Weights of a small GPT-style language model, trained from scratch on English Wikipedia.
Size: 22 layers, width 224, 4 heads of 64, MLP 448 squared ReGLU, vocabulary 4096, 13.5M parameters.
Training: a variant of Adam for these matrices, 413M tokens, 6296 steps.
Each number is 128 + 32 x the weight over its row's rms, rounded and kept within 0 to 255. Layers, rows and columns count from 0. The size above them is the row's rms in percent of the matrix's.

# layer 11 MLP down (transposed), 448x224, rms 0.0546, rows 347-356, columns 0-111
size [101  99 101  98  98  96 105 103  97  99]
[[115 155 176 130 167  75 139 114 172 164  62 146 141 126 157  76 131 198 107 206 151 187 133 119 152 167 141 100 148 113 175 114 164 124 174 166 122  65  64 139 107 159  67 116 147 145 105 136 191 110 147 156  88  89 107 106  46 118 142  84  92 116 124 154 137  90 101  83 158 120 181 174 178  94 131 114 118 120 131 162 165 112 130 152 181  72  44 111 166 163  96 133 118 154 144 180  98 104 105 134 167 168 144 133 127 127 119 138  75 138 102 143]
 [135 168 159 163 119  90  45 107 175 141 116 107 132 120  97 196 128  83 130 110 108 102 197 150 139 121 110 110 102  72  99 121 150  81 149 145 181 112 103 134 117  76 144 106 125 140 146 186  48 144 139 114  99 103 129 160 149 148 148 133 119 154 129 101  93 171 113  80 138 143 123 128 169 139 136 110 137 123 198 161 149 143 128 149 156 138  63 172 160  78 149 110  68 124 125  64 164 154 184 141 135 109 106 156 107  71 105 102 151 150 130 139]
 [156 164 109 135 135 149 142 121 192 131 136  96 101 140 145  44 116 148 154 154  57 132 145 151 177  70  89 154  71 129 122 132  52 135 178 131 140 116 134  98  95 112 128 169 176 139 110  80 158 151 167 158  92  87 172 145 176  12 101 137 170 120 152 170 130 138 121 123 119 101  81 182 152 117 153 114 161 169 129 101 143 134 146 164 112 164 118 121  75 142  63 121 149 150 162 176  96  61 107  88 178 124 164 171 134 146  80 155 133 132 108  85]
 [108 157 108 132 154 170  95 131 156 141 150 130 135 128 135  97  95 179 132  82  88  83 125 121  78 169 124 108  74 117 182 115  90 123  89 163 161 121 115 121 160 135 150 160 137 153 194 137  56 172 119 199 100 155 125 100 131 149 131 139 143 122 105 151 163 102  98 113 121 137 134 159 112 106 122 186 175 118 178 119 117 112 100 176 156  88 139 107 133 107 165  94 130 151 170 180 121 146 138  78 167 141 130 143 127 208 126 119 179 240 131 142]
 [138 123 146  44 121 163  92 120 128 144  82 105  87  31 110 140 167  68 121 106 108  83 113  91 156 133 111 168 144 112 151 145 114  90 143 113 122 148 127 181 120 114  50 135  93 177 138 101  96  92 145 116 137 127  53 124 116 123 136 122 116 178 162 140  96 114  91 120 130 183 147  90 150 112 139  96  97 154 157 137 135 134 133 129 118 106 209 141 133 136 139 107 137  90  75 121 110 163 113 127 141 140 101  79 166 102 110 118 118 120  97  85]
 [126 145 162  74 133 179  65 170  89 133 162 170 106  99 120 134 135  83 150  90 133  88 117 149 144  93  99 112 145 136  97 178 156 153 101 102 143 139 152 182 184 128 139 113 152 120  72 146 119 140 194 176  98 122 152  79 127 255 112 147 182 126 166 158 170 152 122 161 137 127  95 142 116 161  56 123  82 100 148 111  95 123 138 113  80 168 131 118 111 148 120 166 110 149 111 122 191  96  93 127 146 122 100  86 116 170 192 122 103  81 151 155]
 [113 145 103 116 121  86 129  80 157 140 131 145 158 121 176 138 129 165 121 127 180 128 182 152 102 131 104 144  72  99 136 147 105 108 135 146 175 177  86  62 129 134 103 144 102 104  97  80 170 172 171 123 145 151 162  95 171 209 148  74 169 133 171 123 158  58 154  84 131 112 134 109 148  97 183 141 136 117 155 102 141  90  72 162 127 163  84 128 100  91 148  82 134 133 127 109 170 108 105  69 133 128 108 150 120 104 138 130 113 102 142 102]
 [121 152  94 171  92 116 148 113 123  94 127 127 150 124 156  99 158 127 154 103 142 182 145 116  93 131 116 142  71 172 140  98 141  90 194 134 113  89  82 118 139 128 168 113 202 162  95  58 113 108  97 157 108 119 133  85 203  97  84 124 166 111 157 115 109  83 123 121 137 131 181 139 163 174 127 125 121 187 135 196 179 137 106 143  99 100  96 130  56 164 117  87 139 136 105 130 190  61  85 135 132  73 198 113  79 113 195 129 129 131 160 148]
 [137 140 136 125 120  81 109 115 196 129 130 137 100 108 142 120 131  99 141 126 161 155 124  81  54 107 110 112 132 110  80  35 105 112 165 173 166  99 143 197 171 153 118  78 128 146 175 127 141  99 146 129 160 127 127 115  78  30  72 110 144 161 166  57  67 199 173 151 179 191 149 175 166 127 129 122 147 120 116 105 153  94 106 119 144 112 106 150 126 133  90 119 104 113 110 186 131  83 119 163 131  85 148  93 159  93 101 113 130 116 160 130]
 [ 74 128 105 108  97 104 167 116 114 143  70 116 119 107 107  93 105 132 187 104 235  86 119 170  87 196 142 113  84 161 130  74 152 136 125 143  77 173 170 148 123 137 130 155 120  88 119 120 138 142 112 109 114 140 121 156  89  97 117 140 129 129 135  90  40 143 183  95 160  98 112 105 108 111  65  65 115 106 151 109 158 162 171  84 116 100 156 112  33  97 147 137 143 159 128 139  81 150 166 120 127 124 151 143 172 205 124 147 148 213 123  12]]
# layer 11 MLP gate, 448x224, rms 0.067, rows 348-357, columns 0-111
size [ 99  93 103  93  95 108 108  91  99  99]
[[157 104 120 164 131 124 150 141  97 128 162 129 128 135 113 125  72 149 130 100  59 126 166  95 123 146  98  70  66 101 189 162 158 145 133 128 119 203 140 143 109 127  54 108 143  51 153 160 101 106 149 129 137 134 123 218 156 145 148 106 170 159 141 171 101 120 160 115  96 108 200 161 127 123 142 135 213 149 139 112 116 198 132  93  79 127 173 139 111 110 104  80 116 200 127 110 136  88 137  88 127 126 120 140 145  64  95 117 161 150 128 147]
 [156 166 104 168 101 202 167 140 157 107 160  93 151 120 153 123  96  95 131 113 145 116 182  72 166 135  90 147 136 151 159 146 131 161 107 129 132 123 133 143 106 159  86 125 203 137 100  89 145 148 155 148  95  89 186 159 154 136  53 120 168 152 107 174 108 118 103 205 155 135  86 159 150 102  99 189  87 138 140 138  98 151 137 136  76 142 128 190 153 154 139 131 145 103 148 108 224 111 190 130 143 146  56 138 113 124 111 143 119 128 150 103]
 [118 161 115 184 186 151 105 129 108 119 173 135 127 142  95  67 149 132  93 139  70  84 110  80 136  74 160  88 171 174 173 131 138 114 114 129 138 135 101 126 175 147  67 122 150  73  98 121 111 115 164 116  96 136 164  83 135 134 149 110 131  96 130 162  80 102  79 181 167 134  90 143 136 175 122 111 100  86 117  87 149 110 122 163 136  96 143 215 110  58 109 144 126 124 123  75 130 156 125 105  93 125 160 114 104 112 114  79  10 193 117  98]
 [117 105 134 118 124 135 144 142 112 142 133 121 129  89 123 117 114 145 122  92 120 161 133  82 180 138 149 178 160  91 134 153 156 145 153 138 116 183 120 134 168 125  95 133  83 160 111 130 146 119 130  75  76  74 150  94 147 154 129 170 189 138 146 148  57 101  81 102 132 127 121 134 149 199 129 159 163  82 164 102 163  90 142  86 139 183 178 115 153  89 215 155 139 109 142 139 111 139  91 130 123 141 152 155 153 138 123  97 110 125 112 127]
 [115  76  75 142 133  98 151 113 105 127 123 161 136 158 104 142 119 149 151 145  94 132 108 121 123 157 122 149  99 169 126 134 119 156 131 139  74 184 120  74 105  80 120 129 136 147 124 156  87  73 164 116 183 129 164 165 135 122 190  99 109 127  67 101 154  45 139 141 159 130 102  94 113 135 172 182 125 159 112  89 171 122  63 142 140 139 117 173 170 145  86 125 161  97 111  70 167 113 121  68 122 110 180 196  84 104 111 101 155  98 104 110]
 [126  95  96 176 154 153 218 160  47 136 158 141 177 201 106 144 141 147 145 151  96  72 145  92 147 153 101 131 110 115 168 159  91 153 137 109 138 148 120 159 136 166  55 104 115 108  72 126 130 135 149 139 130  86 148 135  95 140 142 158 157 109 124 151 171 132 122 135 134 103 158  97 109 164 121 144 102  36 154  63 144 107 158 165 122 121 129 202 126  67  96 167  87 150 122  58 114 132 129 118 160  83  93 203 114 153 152 121 110 133 116 139]
 [132 162  63 149 101 167 179 141 123  71 141  93 136 155 132  96  97  91 182 153 128  91  86  88 138 123 158 120 142 116 191 137 105 147 194  85 157 145  90 123 155 119 145  91 146  67 128 152 133  88 147 184 132 135 175 109 131 131  83 120 113 167  99 205 152  62 147 129 132 116 122 123 110 144 152 175 112 101 128  90 151 164 110  86 158  81 111 152  70 136 129  53 155 143 137  43 111 125 134  90 158  68 168 121 151 143 172 147 124 105 157 135]
 [179 135 109 129 127 116 131 147 167 136  93 147 100 125  90 111  76 132 109  69 130 141 128 153 120 155  65 159 151 126 117 177 144 168 130 159  90 118  95 133  97 130 104 186 109 173 137 129  93 133 155 133 172  78 154  96 184 129 153  99 112 159 135 129  99 147 141 179 133 150 140 164  65 115 117 102 107  95  91 167 130  99  95 110 150 114 104 119 139  83  95 137 118 157 184 106 152  87 160 160 120 133 165 204 139  73 135 119 149  91  66 183]
 [114 122 163 134 137 101 139 146 165 137 221 172 141 122  97  75 127 192 150 104 105 170 116 120 123 122 169 141 144 130 136 101 128 103 105 126  71 173 147  82 129 120 158 135 107 134 130  85 165  61 153 175 141 106 190 159  50 157 113 187  79 144 161 128 105  95  96 184 130 126 130 167 157 175 111 115 111  95 135 125 123 101 156 122  99 166 134 154  89 147 112  99 109 233  90  71 162 115 133 161  84  64 116  87 148 167 153 152 125 126 125 143]
 [142 136 115 167 182 109 191 117 120 109 129 105  53 168 115 121 132  39 178 127  92 158 113 164 116 191 159  56 181 158 112 102 117 148 124 140 121 100 132 138 110 127 108 113 132  91 102 143 100 148 146 101 121 134  91  80 117 154  87 101 180  88 152 139 144 167 124 139 141 121 124 133 138 169 144 122 110 147 164 129 124 154  74  88 107 145 190 111 104 110 133 121 139 122 136 122 109  84 150 201 103  62 129 140 120 159 137  93  51 188 153 120]]
# layer 11 MLP up, 448x224, rms 0.0669, rows 348-356, columns 0-111
size [100  98 102  93 101  95 109  94  99]
[[156 103  76 167 102 128  85 153 161 126 104 126 163  94 108 112 132 182 124 139 124 109 169 106 142 165 112 100  75 116 208 140 188 151 115 139 132 186 162 138 151 127 109  87  97  45 202 156 168 144 104 122 125 105 156 151 148 108  93 100 163 121 133 170 132 109 141  88 106 137 154 100  84 142 127 136 183 105 169  69 124 177 115 111  72 125 188 131  84 141  87 104 132 107 125 150 149  79 128 129 111 178  90 111 134  85  64 107  96 154 113 165]
 [174 159  48 136  74 146 121 163 144 117 156 101  87 121 151 154 126  94 104 172 175 137 117 162 121 143 117 138 132 175 149 149 120 159 149  71 109 123 102 139  73 170  87  72 158 147  84 158  76 110  96  74 139 155 185 133 100 130 125 130 185  75 133 116  70  76 154 116 149 104 125 145 123 139  74 137 112 152 116 120  91 146  84 120 132 128 142 103 170 113 145  65 161 126 143 166 131 126  70 159 188 147  94 128 142 108 105 102  97 171 150 160]
 [131 128 128 145 151 135 105 107 168 134  93 165 128 114  96  54 122 166 100  55  94 164 115 144  75 133 168 181  84 117 117 139  78 123 164 123 143 110 127  70 152 108 149 108  91 142  79  82 139 171 129 197 105 121  79 195 132 134 169 170  63 176 206 176  98 130 104 159 158 155 137 142 103 129 110 143 133 153 125  94 137 136 114 178 146 102 150 118 139 138 149 118 125 161 131 129 121 153 103 137  95 129 111 149  61 112  96 147  95 155 130 115]
 [116 120 123 106 144 103 165 154 149 122 157 106  94 122 117 122 135 165 130 130 142 131 112  78 126 106 128 123 135 112 126 159 131 105 110 157 138 128 129 103 120 103 133 114  72 165 115 133 188 124 116  85  94 158 190  73 136 130  93 159 140 183 150 164  71  90 121  80 154 142 193 173 151 203 110 151  87  85 139  81 170  91  81 130 182 199 178 142  93  83 218  84 178 130 125 160 129 151 114 102 152 143 153 167 132 145 124 104 107 142 179 157]
 [157 200 156 107  85 205 112 129 105 112 128 124 203 125 144 144 137 163 129 150  87  92 169 137 158  77 120 152 128  88 104  98 153  95 108 153 150  87 154 189 106 101 147 157 117  99  82 115 152 155  91 189 116 116  83 160 152 127 150 113 119 148 115 105 154 148 131  82  93 133 166 104 156 137  93  66 112 136 143 164 135 130 149 101 107 142  98  88 119 122 148 164 147 123 119 168  97 113 126  94 143 177 100  90 153 184 133 100 118 119 191 144]
 [119 118 114 139 139 183 190 142  97 114 104 122 117 173  97 161 104 146 175 151 148  70 190 113  83 106  82 168 140 143 184 168  61 124 171  93  99  88  80 200 136 146 124  60 162  91 140 153 185 164  97 157 117 120 113 123 130 104 146 135 128 118 164 152 148 144 114 133 153 144 169 115 141 184 117 122 117  51 172 104 126 122 113 158  93 107 122 210 117 102 125 184 110 164  93 115 134 151 221 146 170 143 141 136  95 146 120 135 108 122 103 114]
 [105 123 203 134 170  65  86 115 146 167  81 165  78  95  73 153  90 161 107 129  99 195 164 137  85 117 177  84 166 125  77 138 165 161  34 119 135 107 131 133 152 106 146 119 130 136 173  96 191 101 136 131 105 140  96 139 100 106 126  96 153  77 162  89 108 137 139 138 117 103 114 124 162 136  71 134 179 129 188  74 137 105 113 144 139 194 146 158 134 205 177 168 131 136  99 214 130 125 135 190 128 148 103 156 110 148  94 157 126 169 111 139]
 [125 100 123 102 122 110 140 135 156 160  96  93 135 150 131 113 112 143 118 121 119 126 101 154 140 120 139 163 170 158 123 150 151 102 146 161 130 162 107 147 189 144 138 159 140 107 129 126 144  40 162  81 141 122 196 103 145 122 110 152 121 139 104 123 123 189 104  94  35  89  99 141 138 110 139 173 150 169 136 112 199 152  63 150 166 156 127 150 136  93  75 216 135 111 155 124 143 173 122 121  96 193  86 147  96 110 118 143 115 145  90  88]
 [ 99 108 143  82 139 110 174 162 146 114 159 100 138 139 158 121 121 143 168  78 156  94 119 121 121  98 151 112 119 112 156  81 134  98 101 110  89 128  96 118  68 118 126 129 125 142 157  94 111 101 155 139 113 128 175 135  32 156 107 160 130 100  86  57 144 136 149 165 171 126 122 158 102 165  62 139 163 120 155 161 114 181 139 133 146 193 145 196 104 170 143 154 102 148 133 142 167 134 155 164 132  68 110 104 111  59  91 155 136 145 139 151]]